Each number is 500 + 25 x the weight over the matrix's rms, rounded and kept within 0 to 999. Layers, rows and columns count from 0. Numbers have three digits each.

# q: layer 6 attention query, 128x128, rms 0.0903, rows 55-63,118-127, columns 0-127
# k: layer 6 attention key, 64x128, rms 0.0853, rows 54-63, columns 0-127
# v: layer 6 attention value, 64x128, rms 0.0987, rows 0-6, columns 0-127
# o: layer 6 attention output (transposed), 128x128, rms 0.161, rows 0-6,64-69, columns 0-127
q118:481504571530489499485544509511531485504498502476485490544473475500497475517508461521465503485451475481482499480502504518543516503495451467496550481494449499489476550484486498506552516510538435491515468526499502534488518503552509521476473497517427558563529497458523508492464456535501523517477505475475467464546494525465531479502480490477521493577520487470487534529465522516505504462518
k54:469493551520533515492560533490514481471506501487497491493499498450468477494530499520461488492503461506544510496494460496519497551481514495518476461479508537508552514474582503494549493527529493445490495535473497523582519499553498521511463480518486494481528491516500514478524461526501529499538506512494521483502527524502472439456460528486511528522500530506479493509478559520525553474486
q55:486513499501499513453461506496518431492514449584506551491496502537493511466466520541528508484497447519516580479540483445443535480485506504558515496473480521470490496539489459529476471524447526440477441540515517497472501469472507529478477487464482511500519461510535446505524458531550497516513479483541460486499505537475507483490494519418535520529472533448502532508510508505474470546546
q119:467505543498492533518505482494497516487496495536517495433537496484490483467501544469504443511494472574514508477529518502521479515516421528501542461507465506487523519570419495529496458474521473590502472555469456479501509515491481519458507508529580459489520458570480480517564496543535487553488509506573496533474457550557461417458489448467478463493480476523504515503457524541455477529551
k55:421441512441465526534525514471485484485530483512482472499503534465513498498565499489439485509517512527531502546490525540448480486461503575546496526497450506490500511525444495561516516516506505512478454483492484491475534530456523511499519495523503497485468518558516510477529497493498533528477522531502471487473477502510505490495513433491489546504543523532500497514511496517466477559485
q56:461517516518520507517544513489462537477512478518488488493531471481500514523499477528519493479493508485490515516485480461452493503482480509462535503513464527489510516475513554500490494490508480464516489507518507473500474499535504512460475530523505523461488482501469502491496529515514479478507508470496476549513423474547480480509481479511501528488481496481498509524501512519491470492479
q120:497511514490487479502493497536456525499478542511488498506524464521485487508465455500494506476534545486450518479509493529500453502494507478466505466527509517507527489483486512493498491514508505558464500529485462490535468521483506456527490505493514518466549518513478504484492498500523473493501501496502505517492469491475534519504489463532508540503548543517486506505528536501493494542502
k56:504559490529533494476520499502467481515484505499477520485503495539504492493452511493504480437524526506497533487496485514467473498479487486496518488492436486525522527549542529507505508490501455510502464532504510484493490526446480487484501532514501535475523486507474477482487509491465503494552499501506517514506500475533466506487477461518516543489502497498510488505556507521467514503508
q57:500504475507506549510541484489477532490490527505498501461482486513493510510479507509474485503502507547494488545508481495499517511450523531480533481513500463533480510470484485469508520460496502468504448501502509477535481527509548484506537517501540491466518488556508467460468514516513484469458523511517487525484487510507537468484459531500497520523461497458486513505501529491501496528485
q121:501521489513506470512572445518469507422449490490491485484437500425492513519463503529553479474512486513500541472526515464488514539495462477507516511495478477528508479530507444513520517504493535517483532495547452503484485503510515512508552522508476489533529518495547474479482514492498498481470515506507460538494525513520465520511516509486553528521466517443520481491499488518497478492487
k57:520496420494529518515531523502494524491521500472470490502469471477538443488474459536484541524518513508515516474521533523453518485457480475465480475512484514525513484486511513488487516476489510488494470521493496454528526505460512498535499501468510478546514489493544527502458531488490516467524479478477491494497529498525494523535489452451489476524502510496524521476470507475537497507503
q58:510497525586466529469501488501533563525471526563444538464534497458452531513531477454556419475528482525520554494544491545488502520457489516499488503502440495491462514509483488452483417480517495513469467502491493536505516546487512491477497450485494513493466481569492456475570494520438458494509522530516500544505465502489501502500506530520528511484487538535501541580513510519483487530469
q122:474476515492530551541540476546546463464535471470456487499479504511516539443540413522587486531462557448528495472485501486437507540588461517464516491497546485498516423530507446502472472479418556556507485444500477501482506434446441544485559465478520452551461528443539530483510538473462552472580480440498492523506487488489518529546520523491509503532484485451519465522504489499559539505522
k58:486524518557465518513483504489484488475500502487480486504477462474529513492486486514509484535526499499508445500467500469551530548480463522493507487487518481512506514494505512486467526462510482530511502478490538524476511537479476537521528496526488505497526531499504526479523488459505487492480527473481485477499506488454442517499457513491509475480484540492501506515496448495504506503524
q59:466499522533471533474559499495549466476539489537518486547480445508552473506502527533530490465500487492506524494525499465461532492531510486505476495491486501502478504526477476518447502567505481507519513500504490485504471463483467516513466483491467516474505516469535474485527524496579541502520442476476457532569507505477484446522482512413566498536443529488464535558511483510506510484495
q123:508509519510540534546560515522513479464486523540481461533446464484541488500548469548512516448509488477517539470525506461414438447526505488551488503486516484478551493540520473520504452492469516500558496434480465437486483474442466528499476518546473490523408558439481528445479562447493490476497551427526489502529547539461527505492545491488557486482447510509457491512492565477512510521500
k59:489498483444496489502468550544496485477498514581500487541506547492478449534525485550511508469523529537473519494485542443420482484544494431435479511432499517520472492557476480528448465528475508502516482495502475472477514521442531518463474511494521537498466460495507487507440541455489512494472524472502503497486545476498510515486505494501482425485450482541511513514529513452503495508502
q60:520512458495480520497519533488488472501501503488528502494478483515462497471487487477521535527460504489522503493469491519522493493524514455535497528522512471485486484515488520526515487512511503476487485468493534507497481504499501512481480529490476486500531552523483500495518516481513511535484507473477493485544541493497507500508492501514499535535482472464484496488505505485520476482494
q124:506435509484529506476581503536525547488497477524505540485430494462487495508496532480524499503504473499475496509480485545504557552484528462519472493455542480499502512574448517533486490499543458543537487572461423493474520482453479463471490483507481535543514499531471467508510558518489515480499429495462501515492507500528486480493508499469490519482475499521530488457509467472490540520489
k60:525486504486487530469521487499480511485508501475509496480485451498476500509533485475501529511523490513482502520478516480504530514483509514510488501473518498483530556498491543484492533478499486478491500543483454524490501542473512463461473551495494505515522513520530456495487522515506533552422500471496544467516467536510584508501525493507490515475453501512506527494479520540501508496490
q61:477484537494471512500511531504497488506495499537520532510476492546522468480494512519493515501535451476440479522468541463469490463505493507514462486520522514477464489494489495516481528525526534508530514491471524473510464479531446492514495536504495460531516498480494484488465527486504511467479479498461467479551531455456530519491482515437533468506526521471481503521500531480535515473502
q125:504506555444479475447493538476518521447497485519533491510474446440537507528539470505472536497511461485433483486520552534513499484551560561513499555517524497531517480528511465543514534488458537520493506477509545503490505438494475541557502509481472494445510459562496508516507495468518451522477532496468419446561500498477486509434549489456481518523560485498504506517496527485551482480480
k61:510513504469499497479543486500481503511537507575466507536488454454523545517475460527475500524490501481488435472505541502516478461487497521527494490535477514522501494499538478500486482494515534451505510535497528445516452492483504515489493533504534537509555475508481517492563509479483497550487505462501484447524512503490509508434467517446497502494511467480483566469525501476488473460509
q62:545489508528528468498493503478466433525532470518505527514431527506543459493494503471484490505520516435517474460486480452488492456532522461488496465520508478507523512491485492515505522541517506496516497473496527530524520481506499457485496493455522482475510513472521503528499520521497507519469466469531528499501512543474522484490489500479461500524489524521482492499492493487476497480522
q126:521463509529527493507497480497471489548527503537495533561530491469488563525457522474503505519498498483444504513535519509553480452528498501494503484516516495483479525524517525538512503572485492475494518505518546508466505440487518493517500461544535514477532497503489479478494488474495533543471485508471521500506512490514534496508492548521504471490477503530502503511522485495495466492460
k62:532481485513494503476514505518469459524491545493500470502517477487541501472490508429489515493534494470523485488497455462529479495487492439471517495505504493487533499524510488491522488541500489515524476523480541504512487509508491479567500469474520465456545508498494472514446475496529506551451473521475507444487508477524490528490535512490503467530480479519513528504537495487473509502526
q63:475515534491497515478507492514491529515481468494494523481503503497417546488463455534495481470469505483509499502478447509482542525472482476453509497521517502506474480533504534492497527489521514479517501524482484554537496506497486447501460547505457521540518489517469522505510523478487515501457511522516495507466443450507473497527463523531439510535496476516487481510506518512513483533501
q127:461516536562529459588462489466501498476507506518522468516428529458458488506490524546446568452514453552521456492528544508545537499497529523484541484470495523502525496515552458547425491565465496405549515478514505526480507462511556488511447478492461437472544488472450423533481470485488478518430517526505528478496530537490514491482486432502468473466515482538532465540468525482520501521439
k63:537468531447486542473559456501494513495505510497511519506465439528505502466484494492486484505498434523519480487482529478520507526469481475482529493497496465491484522508493535540454490524467498533503507524501477472511481497503454480485462476504548515465480517536479473529531533506468473542471486509512534534513436517504500514520533423487455505463512493468507472522506473494489530483510
v0:508506505492490503517493513470437481528497466475504510531522506505513527495494479467507478556499498483534524529504536513513488483498543507531530516522504526465512470503474493487470549531488512556497463485498505485543501483500539474497535473518426433523480503483451493507528523517517531502516500510495458509475486529470452510465460482479465445493466527526494515485501502493495480525490
o0:493465505507489502523458491495468477517522470479522472500505504500484494480454484471487502494523500510501466511513466516535479491490560518559520471516506550478478499503508514492483468510487491494467508478494502530523478505504530485501532516501459453522493452503468471518496514493468512503502494516470506481444534493468482507477493527492498502477497521484521497521490473509493504525511
o64:497525486497480495526514511517511519503489494500505467555499504543509467496497449518532500488476484535522493573519538537529512443481500500535508528459529476452465541478452490493484468532460524606533482546505484526458536473516481512502511454503494484540501558482455546508502471512528508453493458551522465509491476489475449457486484472519472527493505456543451502466503506488495517485495
v1:461510478491468512484529482532522473495464528525444483512483497497464528516546506522468471476504471499492496512453539530469566507471548481469464482522465510495516508489486526471445447480461547523561526507509524495511475515527548491514505506523522509454525503457512444502500478521484495487504493472495505537459521464481508525512478476499545503545464504514501521515494506467483510460460
o1:489507471504494524509517489521503483497472577502496477493479554479485506506518496482482546460510462520474539514490522479520519529517528469490459475517530532505478474514491526524461447514490471465502479488521508517456519491470467496503471480483490486464502465473514498527500478487511495473503459474496503526538477506488508525474489516474513501559472529495509523479494523504474517528494
o65:503535509482506520497487488506530462522473533483439533463478484529508478544508467473459456519468465466534434453497513518501481467480490464483467545517503488536497475509427500519474529522507498518523490468509500474529474473544507480512559477548478505475462503495490456474528512478496519529524457470513494510453505460505480494509446474526499503473520515485492513510511514472495494485493
v2:538530498532490526489477500526490531510449468482491502514540468501501515486510550543554491488496462502461497497519500518508544461485522516484463526488507477478538431557477494501452532450524476471497512492465514511524489478522508484515534500480497463459505501501515531447487476485551500494462527484525517470510499447485508516503511505503485495505500492494531505521521503502530448560522
o2:505502503541512504458474502513534503545534492521445510507536525446479524482490526506501490486496494555485513488500470510457471485510471495504514512446483517523485522480512530485472510485517552487512478499462480505523488499528494480496545518530488496444503505480485497522500453503500489509503516528481462455470501458519513517490531484512499490483452474485490516494473495523540461509519
o66:558531495485482525519502518500520501483502528504523472486465475557533479522508497481560481496487502509497530473500527495502556480535500542530483481473521482498547499487517488505501529487514504503510538469530551530493446499472473500472493493463485517505539504457542537508548497507496473525500435501519521489490508544479510541548489497462490523494489469512554480522522524475452454523501
v3:487550483520509487506484516488473522535498519540511469488488449488477488539535512448509542516522493521514518491517511546487502504496526473472525522490516484525473514538504508511479500497556481485517465496470536474483512522508489559486510501505529517503519547501460494520483479538517488465505524501498502519499511479515485479527457450511495470525542487504515483492526516454526513505506
o3:487525497481504551512507556526482504524515471512491500498472481492482518483507500464544559520532536569491494516447538520518525505503501483527509514486518478531518511503510490461459493521503508489528496556503539463526509520519473506480522509460471518470506545503505467503496478547504487456482525490522470486518497547523499555517516468500544524468490522497480531493528490478517545495499
o67:468505461525491481491520501468439512468487515514550482511520528545442482502516487473516525506529516482416487498525477551498474482483479513484481513522486510500481427502504469487508511511507487486467435491487454485492511508499492511500472536540542465467486478485509518453526497506495500488503494504491525522466446443496533465510476449503471491505507473479504490486501488505505485517483
v4:480494528527497480536536467500515523508502456541554477508500530507486540516512470487506496526446490458501488573525502510513476498540459460473493482473485492500494457513537492501486460526514451501490519493510526478505515502477492513510470502514446466480526543504499477504463460531507478489486511543492528499480497455484532487507500499476512555484463537463508514535517487506474484475510
o4:484474556535466511545506519500495465509526485536518535502467528522509491484527512489460468524508495501520486566459479510496528472516465506500470508486490558479480492510543501476479466509534485497469470479529481521488496468483495497454482490505497469474488500516523503512517503491490481510538491530465535479497492496491518478497502518489471470503471493472528518508527483509505482539485
o68:519475502479509535487515507532511500557488456517521469533520524444523465473527456515489518501529526497481504509504482488471521526570506521517505540501468516453483493504463541509542475522516499495523476434484520511531519515515486467512497469530486524518515511516485460482493510502500494502474469504548517498541512472498565514489518476471442503488465521484565520531577498549484517502562
v5:488492497468536498506520528440481455529493472491520487502470502494509469524546491527501502487517477503510538446491500508516521498515475526510532542496490516494539531531533497495460468492517451541473479480479490505490448526490473473512477466493525554482533570485481491484458500480490494504500504521510480510507485481465471476476498531488491517528508495494483488533475484526520560542508
o5:492505466532555508514505504483525522514485453453467497511521515542494471513498496514503566482523477510518486462485450451516532504495476509502479527492517482484531515504531497463457500491534482511468486501480519505530411526478481459488494516490515524531511486496521519503527469515509487509488473522504459492513512549474485508477427479531506493530497535467550530517526509499461490521530
o69:484500470485507476535510526493503461517512465509528498470498541484483504496533460508504455476481489498486535493511483508520541497490510460565507482516458514479551501509525569479496450505472512445523457517498512458486458501505498532486485484509486499471457552553480477518565493501493471539519496486511478490491452497484548519473505544484471517531499453482478495515496470502499508488489
v6:519509499508508551514517461449500504475540512511487510466515529523499505493523516483450538515552470472484524520513515502530477557472507470498501487503469499471504506516499536510479460443440469485457470547515510446483523491492472535479468511514549497494517454517475492506485452456488533488494513495529499490535491480474545550525470523494480507435509505513515526481476473502515520531473
o6:502531501528517526473524499515453544510483517486486548451475523497527503478494502510502480459483489506529504458531477504521475514531533509467494507511516499499496499512519502507463498554527460493511464552513493450472494488443515484514493515522503501472476521524521501493484526482532497523494482477492514508536529530567479513505457512504494482528533442547492545490505505515553517490501